config = dict(
    num_hidden_layers=23,
    hidden_size=256,
    num_attention_heads=8,
    num_key_value_heads=4,
    head_dim=32,
    intermediate_size=640,
    vocab_size=12812,
    hidden_act='swiglu',
    norm='rmsnorm',
    norm_place='pre',
    norm_eps=1e-05,
    positions='rope',
    rope_theta=1000000.0,
    rope_fraction=0.5,
    qk_norm=True,
    attn_scale=0.177,
    bias='none',
    tie_word_embeddings=False,
    parallel_block=False,
    extras=['capped logits'],
    init='normal',
    init_std_qkv=0.0312,
    init_std_o=0.00459,
    init_std_up=0.0312,
    init_std_down=0.00459,
    optimizer='adamw',
    learning_rate=0.00284,
    beta1=0.9,
    beta2=0.98,
    weight_decay=0.18,
    lr_head=0.00839,
    max_grad_norm=1.0,
    warmup_steps=238,
    schedule='cos',
    final_lr_fraction=0.1,
    batch_tokens=131072,
    max_seq_len=256,
    doc_mask=True,
    train_tokens=548300000,
    max_steps=4184,
    dataset='wikipedia_en',
)
Each number is 500 + 50 x the weight over its row's rms, rounded and kept within 0 to 999. Layers, rows and columns count from 0. Numbers have three digits each. The size before them is the row's rms in percent of the matrix's.

# layer 16 MLP down, 256x640, rms 0.0789, rows 126-255, columns 560-639
100:507412515446507538518566507530500561478499455486461461557498544496485416423463539510547479414508428494422494521374511482440460468356435421480509561482525472496483500420415473484528492481538477529572502516520531503449483490521448561592558505
107:464465532457451484524522489509511493579514478559526469509476390514511448609499537499505438484575477504391548489516539501558420520486544433446514559428521499528482496517467508484476499472434490442523579490465541415562529557474546470516538513
100:409444538543481544404497525461547444457471504424439533541430459451557551544488561448555502485502428554504412469551510435562509505542549412466438499543577503547533578586563471411541473472516452519455465521520517527496517423437483561476551404
096:398490516468522531522458517525524516500456423442534587558451526456513479545571480457526518587461472556478519484549548439418511500561437608509446446487549452591482581615491479548463572478492507464511533521503576566546522474564494462588508443
101:555523431545503404619503479536515538426564421501440548560432478498498505478523405530521469522512548471536511585610489607514503486456486463487539458545443473542552505435513474483588483516556460507448562465546547477607462519501548427607495489
108:549478459506514511609537475471596465440467486508462507425442408521396541437564488481486557556487474460476471433480475502493573403519481521492534598500500554553514545564495480484386476500481484613496466523450449537443561460460528532572489541
095:487553494498557484494584576582418489485502496508443462413471558496506453533468486553454459453487567466471582500530449611510480515553480449474465462523520506570525544491468471415512433553485569427552487533466354556494506536547490452402504497
101:537463467490462540538610443514447538521437480457546450460545516586478400548499480490442488473557538541535453612426408559479597450625541584553374477504548541514508545491541506573576628540467439430472628481455503461476534397471484492592564510
099:550547400552564498438509509524458480549508604478384492480509585433402428498546539539539548436462463491522584511538511541519485495574490424550604449535455470509528474508480454605441551506434555538568481422538521542491473490517494442453507485
100:502617499446469567473471516466594501518446490463516603483552565496474502440411579490514516535540500507452515551485411510509556520515481578530477471440558495559427450648501511469521534437425524465474506419425537567546464519425453610535454499
103:351489507404471434489492544519480444577549515452648426449500444502500440546503485492480494580521561614547461529498479638522508498496595585401497519536563464498497559491464549404488470427451536504487477438513480488399462519438454572524536483
099:463472528424551576460500500532600520495507467471443469422454498427559512431429493482595496548467423550505528510509518492527456453456439455538420477467535426514468522517510483507485492505478564588621516488519451509485492539459515415528481490
098:498448503539519454523551494485469563554539507468452454576519529539567441492486520531569388547455406487537450440534590507468413427509552458477519499443495466397525528495505584521480512598437413488473507526506452390500549509514517612490470496
096:437499538518487479504495408478484459463462417504479487447560470457478495524587521611528509365533429439439506393577501528472615509588508507506552500539509593467412538339528566498460489473469558458480430515471444515510548593579539516572579481
093:525516461473470460604471436559470475528487509454437516446479470500576521484595521531353483443527474478509507437478499557485465560488510430449478498480521453385413535385518433465512554452467540495453473465541549533544556409435477514554442580
108:527448472478437464585477579487452523533498527537444432595566402521496521458527507503560476495549374434525555510573548537574497623497439437456487367477422549515470494548476477511551452432492566450452546501585554391547446366440535481426520467
098:501451413513631446527471488525501485501538484485555525488417510583484583450510489461511546626358488493519491437593466470496456398486494474489532499355495536498560442542485411491384507493493449563422467534469499532515522455491547585502454523
097:528505587493553465492541463449472513552558509490472541525463466421526431478533541495472478582572445496506421531424463435562544452532443508443446490513461490483557477523496514418479600492440476543429556559399475479567481597527464556461509546
095:486471525425479512515473456500595494550492448469528443436481541425573551468551521564493561365477439526469474493453461490454497578499582552573465504583586383401440388477416501505582544508449514456429513458519503504482508454527408542453481511
102:432495534470579505460544500493518378491464516535382443486453545482438502521487529510474485424561555436496523590564489617434565573573494467569453443486462502471454396523429495492515501500545592516489558517577534576621467588549549476496486560
102:463485524525511397580552490492534499427493514512488408583483552575560516496473474443509546493538578490507520525460522464458476470512508500556459524580605487485533477505475444473517545485456509579525563538472439566474487492478472498503563525
094:565521546530533600511590464416493535524446513486410455537492447465477519506520484360468537504562417532532571551499524600463412522471507541577567562429458542435528451509483464448529583452483494532458556442477544525539575430533492425474513522
097:367484425526405472436558551505500493492571504536513491482503473523549533450544458499489492516525498459551517605460511511506529468383496456547464549478448522521438559476539544546381393495616503493404431526538437530484489527568486534531519450
101:460533507519459470472473474554442519486508529496544519460496463414525475520529499436604531363460414472463538494508529507505506530565479528477459501497541486547516398503514416606484602497479451457500534576451500536496545557485601501486521518
101:503557445468509497438412532513516525484527482506507431590498500445439545534519540371443548468403418530477497503437505422431559485611593498496536525510493504357569521493520582472464516474473473524511521540400456509571435507570492443404505499
098:437535507507534640531451500443493549564457464460495487457477591376424506377489477523499515483473508413506546549531461571386565451450505464495426509458538558480434477528478564440534459495544584469493578582458524514493560458479507471487422582
096:543582502558505473491501533583493606495433537481465497535523440516547507574452552472440581478538523554503469469525461554534520484466461460521475631474532459489554447496551550520484528532444451466513472514594582394442531457519454486522607443
096:536491554541561520440475559533614518588492479444427505458527444529477559427520425475461474626427551458522492489504619468455529543524465536548507487404484515563481519461402461567506486507499432583462567489540437488454507460508562494518533469
109:470547512484592485471468480508591501444535493504490525485472450470487499516524443435445561523512531475525458461499613504433503525519534534517383495477491471503463422487500532413495455450438413455529492471464520456540469492479491410477465466
097:487517475456504431507471539536501508535454485538445357480549548518525548433495455557482467376510389426417567469516515404536431531508628487564523577540401537439514428562484458406482472454549553468446474483622537523549484529497560387508594477
107:513483501554439415522444491530495581487478509476541551450599506427533470436580349438552491481557489475454452525341456511487491470483579549438472474514380507518490469511570562508503447459511516484557497468489487442451470529563524490410555483
098:501421467450485443534466552501488551479518385515452399429573484487538482543433509491484536530507607523458470354454593472486550570444550554458502496507445521547599484490494487524564548466576432457510499512482443472495543602449549428627487488
106:503469482536577546525429542502400554487512553506469510445514565466522481498482491472467459574533528545524526449450568470530615476490480547444540519520406578469538571578462454539529443487532490538469414532493483502473480508518543540528547598
098:556563609546539412460503566502497510476486417459524555508465431543571492557516608484444490495487503541537538505533480514490499489567521533527544510613512450508532445574564460425440507424560473548449455544575468509460512579493570496447598466
097:597547512510450475547515491502453541658463550521384455484534472494390420468516436480473460391525518421555490482558598484493515506466453456422535505467524452453510587416484512361568450582554442499526435471464429498455614568510408651432527349
098:433534497500503483576507520525409479513392513625534464438553570534435548435425472513481480530454589597427484577429475543499586614442475512516381483556434440517544479472495548535589548444497535541455528560551512498437452463637509430499509576
190:476557548441538465434502516564465482501504455503620463560494455516499575501624501426521565543530486484592489508505481532478452445445490510585465483438508526443544441560529587533532458591449559449531469452555471442446540524482526543448467567
096:509407566421518534542507454479557508580524456581508486529491518491495489597598494441531550539515520551527493452581504529558450425555374478417503557518545489551529551561540493473459489568456550520532517506585428532558438476561567472419434458
098:522482504476433588473577520493528536593480521480553583504401510559490438493530494437424446449454465475507556506542443483525477472433535517474437533569474493445480562514525441501508525548514349476534556402512503508508474433403340508459478586
089:471447576487492495471574489457464432478470564462466531395481548433492419521509489484413485537532525592491422503421435607524523523518434496525500551510493476463574501626512573489492476539551502551549535550476551541600425501586543524582528487
094:445449572520533561477575426446485567596616501457519513472516522549463443397500532513540550479526450461483530566558476549575498523568526452510498463488524519501486429446585489539455521542446509479356571507414486480494516423410373556363413496
099:569440454473513471510535519527478551465384528559551497595432467577419552444480543521553462533494494452459521440505631539511449368401512481508445471575428528519549496535421539580424436581488464511561477555456555460455505467557504572483497443
097:472466510492526495522470624504449528499415457499611512551355412511481423528517604519449537558533503506567558596454572536493399577559401470525443531484416422530574492588506489527499480564474486469528520492601471506452444434620451494489499514
105:516552555359538525440475469478509485486469518472420479518470521379459476434549557499648544470560497464571566388562427538467452510471531532588505448504555522490515447503556636497529545541454501506552464528502593402470453522526575558562457473
104:502664542513454507551527580431472460567506511510391523479533523576413569557528564601497591494482509506514461456480401590507528501554499541530468363537564509589497550486417470525601524429462436487491410511569445385449530476565470567560435527
096:496518492486526547476530535443517489497546468494504592405577581492404610500495557475480447615485483620491555473449545433501448461472525484500432431617575495569495583443430479527471552505587582504573412591539516568472473503530620521492484382
091:542532524448520613501553553472527514481476449515557477454450495538407464571475535460425589456545511464473513413487472459523468506452523441451557518535582483497533471543571507485431612517622592504404528458572432558574585508582454484459465505
100:409495504537526621428477460490369499431605486480465571531458452498439562558506479554522527500454423505488482573557513450434577587560490466389491411444459499506552478543494435554540440541547540521641430565495531561467424491525518383489599509
094:455506529453538585538600533452620515512562501567521462413486541477478457568492517575457513532461486502585527544433369507544500472453461479562606453567544473474553445511563518519394486473529454562419478405521531498562621488461526421425485496
097:390509543493456531516560446416466498468496471489447476510457458548488529427484534552455424526487462581441549560468457429459424394445476487464495510565503431530534530508424429426569399507488456555552543453528468518497548589498517429544531547
099:566433517476479521466471500466592490573433519484588462476458418517553568478468583530570494444497473485464421534423484443433565488418462475440597519477654512506463497476526519473474521473419499410494435492533468505495513428570449569617568572
102:425491490486379507553480580513447524495549440531542659565519452565497436526477518451400507432476447488483513494558408453481487471488582486538524444439471502550527526502416535568557499579554589382537552430558540519493511477447516478493449466
098:513482504447465509337526483494510489475445454428551473492411572517528565426419455497484462411543538435532560489486425414481502533487514433524423581494511505444396466517571548485477453534496543503548480544494599499517496544448447488490426487
105:512523519504543480510564538573484473553504465464596521517500504531440486541467481442386417619520458475526406490518502538523529447607439426485486492504540565489550580574449465513535525541483402518548417573519411527488476485400505420505549564
103:613618446495424496473455486534446475511493505426607530443484502497543490508369601530500501530574562566488497485457514483388496559477599513589530524390551564548482479503544580433496547513504488488544459500416535488453497453528376479529514557
099:415528501589564428570473558457532487496483509490443534468358581474459500535503571512468397502480480554392447453481467510436469561469461518500489552450497422487453524506486500566438478436603555498482424531496451435512466510526428503501483483
101:428494484416513498426544508520502445529440606510510516428465540523488517461538565557514451437516519431446544499429417422507541526404457466488441515588514425527535543452601483500549537462486571443443488559590541508432514445511555475488485589
104:500617504503534473434488441468532428538513478403488533563498562516478466429434521506477491555494452454529465506492563462523583366477400534481540488478512530493524500581510577505416539406519435505527539446482506494495516477506550493464429483
096:480519523530496515520564540595462554494548540477434468509622522459438510482468532471493588519582466462468557431584547488483460586469532512482479498585501579471497457482432490537533438465572551530562554436511501538497520446523475509558517500
099:506541523551443453473547599513479440512587530608519432482567565538444535521453528536486527525533547579485570452546466440505507519449523517529501479571431495436493489449611481593565533481508561513492463449503535490567497473510525523527435494
096:523617558514537523486584451519420523616546481496527511528442448433536420495508497549560556521515505481524524533527464546488558533574503533489502448494618454585535546492447551513513566453381503443525472511565419491509470551463510447540507528
102:463438541549451450516544508592512534562439460499465477505415483396508466453572586480535485453446431539489506554490450442500475389479484464547499459518437542582591443563404480491459548446541547462479416548588593528498463541394573498488432532
101:470527512590438542423503616539460484505539538559521513500430463531456459465571559452475486434482446443439443525579525428563483407525593469458532371369480513497491477443552505554550466482479526503502447542489452520390425518470595368598499382
098:519505429513459576449434413463541444422460538560491428449395489518453529516509563478477511529462539480495432379589565460577520522473518499511400532559475582576490521554437456498535387549544488470455457520491454582394519505599523443617467453
096:592502529547477462530507460526584490511489578614480410504518552454460485565436440455460499484526461496556540487520512495487610443655437539463422497472509523567580519463541458539538484567565504524494520478574538503502436461597520492444527461
092:514471482498501491484556521599509462420388564542557510383525518496536485572513498571488579524463516516555528473525521546395481483544469525584515448447514500436436522508411401462543536466423537480485549531463508483539477592467567484420492484
096:560474481513484596508512542503557453545448539527522483476456606458471449481496501555472492529510339567510543537474553496532472497553557437574550570473578592467495467466535448503512513479539577497431539504625465459487520518470415429507484516
101:510562498466468494512474457515510504479476499517411539530417504515519476497550472540479499423584458400518494490512516445477411510446430380507549462477525476440519490532490558494597529521537465463465490391475528535461448449569630561577538490
102:536553527530472435484504476435511507506510477470454413497569524437396440502476523490535574424467425503531523511605586468541454567498514485610429459574386481548446449479528545556572522504495467498516470507585483570413532482471517487554477458
104:465649514499521504565489442514451512474469485542465467585479562512503454559441581491493473493510338446464474441479480608385485512574449507505402569458564495501552370473431468579536482543427506522499491463516519437462468519526486563463522439
096:570538432452434532559490524490511506448467576533605573481538521540556508509501449479474374572529487480480505513436564488412489568507486491534471517486520487548445455516530459610520553549488459521542528494438537497460509541494514450517524495
094:531478461499451555525505489489552484581512507569524496544466505497493515547557446551468558546449468570527417549525417541540474391527399524519493408557507421554471523495456549535508488530533464464524454437403455554476445476551470589485531519
097:439390520488505429537552562518518580376487547468436471538481586496545545494455404460472499452457485530486555462522466597387519529471497456474515469555502546442508617488456499589504552483414483462509467539425511511457522448435459439559521502
104:466430523426423516508419586441547561504481507531442503447497525587613536439442523509432582499598555528458549505523548464597480531553564557425501498534504398566535427551430463534505502456481562514496441431495440537520430455456390548487521451
098:531491568504504552538534567465522480544459513390429521560432612483536523533480489575490496452411511440528442522595428488527453452499484448594554516508494407491493552446516476453582457501412468530473459496492506496542494569504552427467472465
104:469449442458491577500538439506484452508521447494520486553507551465483530509516509522468490504598408487505552498507473594515495498438475537490549492497455413506516414611541471485511478531438486551569482536563436483594467409535489526613482561
097:571487410448482552462521586606448484539508558512502460495454523531496527525420553524513499406605494477429553436462493453431488554529503490502500532517467489463478486397367526484493555508549522529490550529452491525436534457516530529476464502
098:500543454513518464363529484519584480547496440541505454556465511494534466458521506495555472539544550561511571562471563402565503458466500546472400592628478515536492531525508500497551489456556486585504559544585451487486443484494495494556480527
097:420479499478488481516470566547473490424577441505650496437478476434544446550513593537532402500506577395507507541483598473477516500462443335437444489469586475422446584505543570516543542514532445459508477518512557559519578407431575550545410485
101:519371605563448451509459420543470552505544458528486540612480532470502513468502596531471491541569470453566503468470456490504540468529583527455515500469472436524534426442485515533510563540426540522417547530580438491531481501484509545451476490
097:484519475426486487489518444453552539478338585529425432415529496471601477579437498483453397494491408548474538472510551473432512504526549538515396414450486586516517430542444492484519504493537563377542452498503517500478540506472514512446535513
099:455575525525629541579492452558442434575525522523491458461540541616501502610541497438598509480551479497706555526454489531450416526525489509460533500369524545465468466544455388546508539665482469526504473562534433455533523540491548531499481433
097:430454486507520577506461506451556617551422456486583570474437474443551433601506493573429495489494417551453538598417532573501462498458561476466520429579548562511512482575572458517502513504543529432493441447519554507492461494514390543473519563
103:494411475522547593505501429475476495477576450467476532443534487493436538529448468526535493549486431516530456481491448516453562491406481518479455493546558437521427537450501542488510459438513545554438465471479508468508518444509537527562436492
103:501450412465457510482441549525476432515414516571483516476463607512514562500456545488555553547501550538582588508501461491503541462517454528455452473531465513456544548508524399554607464576547530547506499500495457564520483475512479431602526511
102:514573464543577510439410366477479535495515575489512527566537499460518455494491451619571477598527502447496497468463448449573571556518488461553444489558463458447464438482605479507456522470599493524491455476418444513549496414562499519498554414
100:503502460568447450567519440451511514521547542445408485458423538490502470478503492538479420471493462498491454570443407483566453494516548474524448537470511465529423506478496556502559426512460579413442454517525447441530522596447506514459487517
094:541488440524546443525545442589538525480522390469543521585472483495402466513527525487513406471545489509569462456453538517482584475552414506501484403480587543431503508427470525484457492480519509481448586557463477455522450418604511480560509454
098:463520556400505583501543451551432458465433517531513462554477468550453576480593463569531457495414459467552469571481518519489441613380538488524399413458520514545521558412496556447485548408484431456530532436549533575469568481505517528522572411
104:566407516535523518427475529503426539507545454414525486468517563407519471517491414517584511486416466546530585456511518486558427509444567522574440525566445529407500494564576438606449447522514457462522491400621569563525480435512474519475502514
098:437493373492417462545514442428449466469400483490492566552569485436459542638660388523479404574558474478528465544555492540484416462463497491523513552377455454520421474519542472531472489542552476474421557481509537503491643499502536418465439388
102:578473428521571455540521593498636526473483493529550566492498495572411499476511487486514533436526525554503522503518457589431421505501451521525490458509476487414454518463501544563434473488550549485522373428478495410509466549447519513427430453
096:488476533519507477499460474460501541505559481503553552520481485452444501485524476528405533474560522531475560562501432449477512467544590560508530383526469649470485482456512446582502504459453392475401602439508496586537470503550544472498515461
100:521568514549565478473578485511539521522507504492470544478466490498477449468506471491543448516516475642518534510602431420429465571474494532469503511482542452448479423562528488523474588483467482532615596576506503443557496492538459410561391504
105:545510523496507498485407508414454462520521499490600548601470555519545494586527509517417537569538491600462510571520469519477495531509469503541522579540529490498549609515506486547508572556522507514566487430581485609486528526448562388529406458
096:443555494479567439500479500575660520492504409515517580402480504530515512426479493538490401405529520501516443438434454432493521612509494542555489571509544477434477551438436426518350526469490453508476488541506498518472546417522495377592486505
096:508514504494527462526550480442467549523530559539551481438468535461478455483495460579601530560485503575556513475508541480494432542461529577420529493468519631522510480413457500507520481553497388452415550457439485451497476509531413459503442515
096:481529552518481469573476489510520415523479520492473451506570584468445509504505473519501524591456405455476543433520531480564421438574502513440498448543534490546586553537418497548483479511467459484464577495511480422540554556557526468566530495
094:568437535479556531622497565487436473526507521498468495466518540497517411553508549501553488468471501515545478438438518468540502486543516439392478493533566569459515467486474490465624417474573588457509510506505548518613470474450470503506532540
103:531524499516448545455434502453533537495411513485547482487415522374617517548500453502530522439421509592557451420481502560511453527512430466496533428474525525532533463592476506493490565554443483521589492413501534423439384471496512460384531617
099:587453495515559517501520459452590412363501488507543489589537518488416550452526490582485423507456489581535493434547543491455490480552429559535492461520448514487552591515506447409583585490516499539394500597450501496549549505556546494543443492
094:492522505472436485517531449482392567464460521468488486531531588464474519490575552455458603575382494489578487440450446552474496389528551519402392468514510538503517497560535452486512409535500526525526427587542442506495575490467437477479463482
097:567492564438447585525606508584461535502445630509525497510523496480480503499534486506492505433505443520519536542516520551470491568573530487420519514545504476526462507539489504463506619507401501511392485611507563450538503447503492526469559500
103:501457470605523558501567549611534657432445483436563597473448419431511466531477552482487516461380499585453523476493429568583572523556609509535512407490473548532561500557474459512407481503530548454500554552539531531482520526529408501511616499
101:496534512530508543489529515549522441481541494553433497515444527576382504451520420526477562449507449442480534546503477514544488429531599509441468482494590525526412525514529505472533472547504542466418424529502539466464506512550465523606450451
101:465480409567529483515569418555415403541536543474638485441484567476383573604518489472533463459495549480466555515522407527523547569585497437534533480508527570612534503442509419494506492567490488482493566609432447518481527539545513450536569517
095:494478536465482462470491457416528497639471538436525502465479477474482464558454583441485465601474504595547493467545469467448488505537460544475549576539466543521577564456524465461448442554469442499549522464428497527430480431483542402528455494
097:513484514484551549529517492482554505424527511432505512452473505486539526506412402443437525644552516399604526501392539494600490472512535431441520390434522536519446457551514584512497527534502486396461496462509528552525491445417500489467538524
096:586583445491485500418606508550521513451494445500543470453458537458489475502487499478625415532482476468504492529463440503475458445441437526526427471500464513469486513553558456535455443530510535572651556505540519506568543514456557496486543512
101:463490468567578482539527457472521508472509498529601544466450540567521535579470499500545455429501524583503543531398371523437459554503583492445444635498523426470495442455495449498527439492518452493525514415513558526548515585501414520533533558
107:482574503480455519438448539545462469501478472544520449534507531492512554527568499553552484521551446514470524450486479551417515554559593501483592406483484481456485522503392598443523552541440532559535489435453493510540502620525501531535479492
101:462545568541528439537545386471500496569434480541534546511590489534483472598530408475491424498462429486551478524472472469411469522533357515440498527478557460506536467561481518461464357459478552483520518421514438518440619575548423420475496429
093:469505509527477471561558493570500457540636398505560521501502443557540551485534456399532531513514583351546509521476477579523562501456508547535510547559511596576433540544499486530496482528474509527459501490444467536598545539539550457574450578
103:489537515455546435421433487441467504508440528374451529586545539419536592555479438479467559500427584520514584513420543548504503518462585478491528512514497499524511486525571542508597518460524575429575524477612528575549444499445534543470481513
105:535544477562450528529494476592472495494489444566420478524573469568545551468477525628493473425531453386532500498463538494562527594370471576552493434568556511580544418438414533454372569505503565570412467460493502529529543600553433544508501467
098:485481566568484549491490591494509467533498461537563477453514496469510548536512451540546453556437459515567553460446545496515509450547560541561428531434608502566463516492423483557533483580467527417522460580604494489554492459525502479581567505
099:496492464528482468559549516417510495555503611502445491506472493574458469529481449492476525553467500546434452484427473463394527376560449513541534561524551524467563468409470529453472553580484456560448477601465434418540501495523533557420512468
097:508529477573547493535586440395461535521589514398533497484498522528405430542463460533442427539472477478579461526440548531580531497535582432512490545510594500533476439443507528467522526406545508471486560515551475431495452530453522462503589532
109:467483526477453566449493453464566591547516534525477525521545533540495419590445497578530461477450463483487442478452495503462485489541471589536585441510513462591553533488477483527495502500514561457492520494495486453431476550476444509529509481
100:443459489501495535455485492470541544501473464576474628472552462507516490540490612521524584541525504611521525495448574522457409607562576585561499439561534461475489438524501558431429535450391452605510559523469448499535454480583449518426481570
102:492562443458467491509521477533560550513425556549483499420554552528427486573457529581497535498504403558475529507483477395518507541450489460486494373480563511517423490437454460517536501494458475602568427538526498506481430490488501582586544497
099:444539490535491518458525579530501470514488495490388434437483569529444497382557588398578447592518546490511565493520472454515422460503491452487572465642475506545509630480477439576565493576600521493506463540579481546425510489505436484413482530
096:469497556529536552491438507464521519498517473446454581494499521415524438503508599438474580466488443476486522514480440436503593482576511623480547443509467421572540410521529469526502514521412584517455501491504514475460394522515431447423506524
098:613575624481522486454482446487475496433463481470441474563419508512536360613451504571470490501515485436491501458531563440550455439512487457539433503459479484599511521535512561494482479452397511541589525543475481541476464602531486468503400460
098:449539440438451493427483495537487502433474484535510487433495509472570438485500495579520523415426499466428494471545515471549531457495412474524487550501442497562540510492566498536508522434374453541484488462512492535497486473481547470597523529
102:471558558545495446501495469399498413415496483376427460405552605597523535421458532477558533461471545500564504451506489482380633455529603501453506594475478504523431466483546559530428489440493457513463553481533518573544582523502435546522461534
102:455393537512493481446560465470525496543543573579571542461421451508499490555514455468549510612515509486489492600463547456588486572439487543425520475510515474427509486482529500456563589518578438498484554455433398462508450507547413412496448609
100:503578431504521458480469521503555531451443575438521512534560514475413489438573404605451517388462518455520467538462551536473476468447533548604520539519510465437501583468410500387498529467418521483462412415539450504416503424475566512500544513
103:508455468527372494534446601500490518533455418446515530520478421497496454547481585508550495505499301587437525498479588431509387489517501540474534534555533526473469500436528448519484432495525508497471618452572485520502429449555468494370552564
096:532468520466478594487535543502420456427529373469508629398446504491572538487504542478512584560478517477504550501627464539534456494487495489465542607437517535569403552541477415512543493508512481546478594512509537542595430486554619432520527538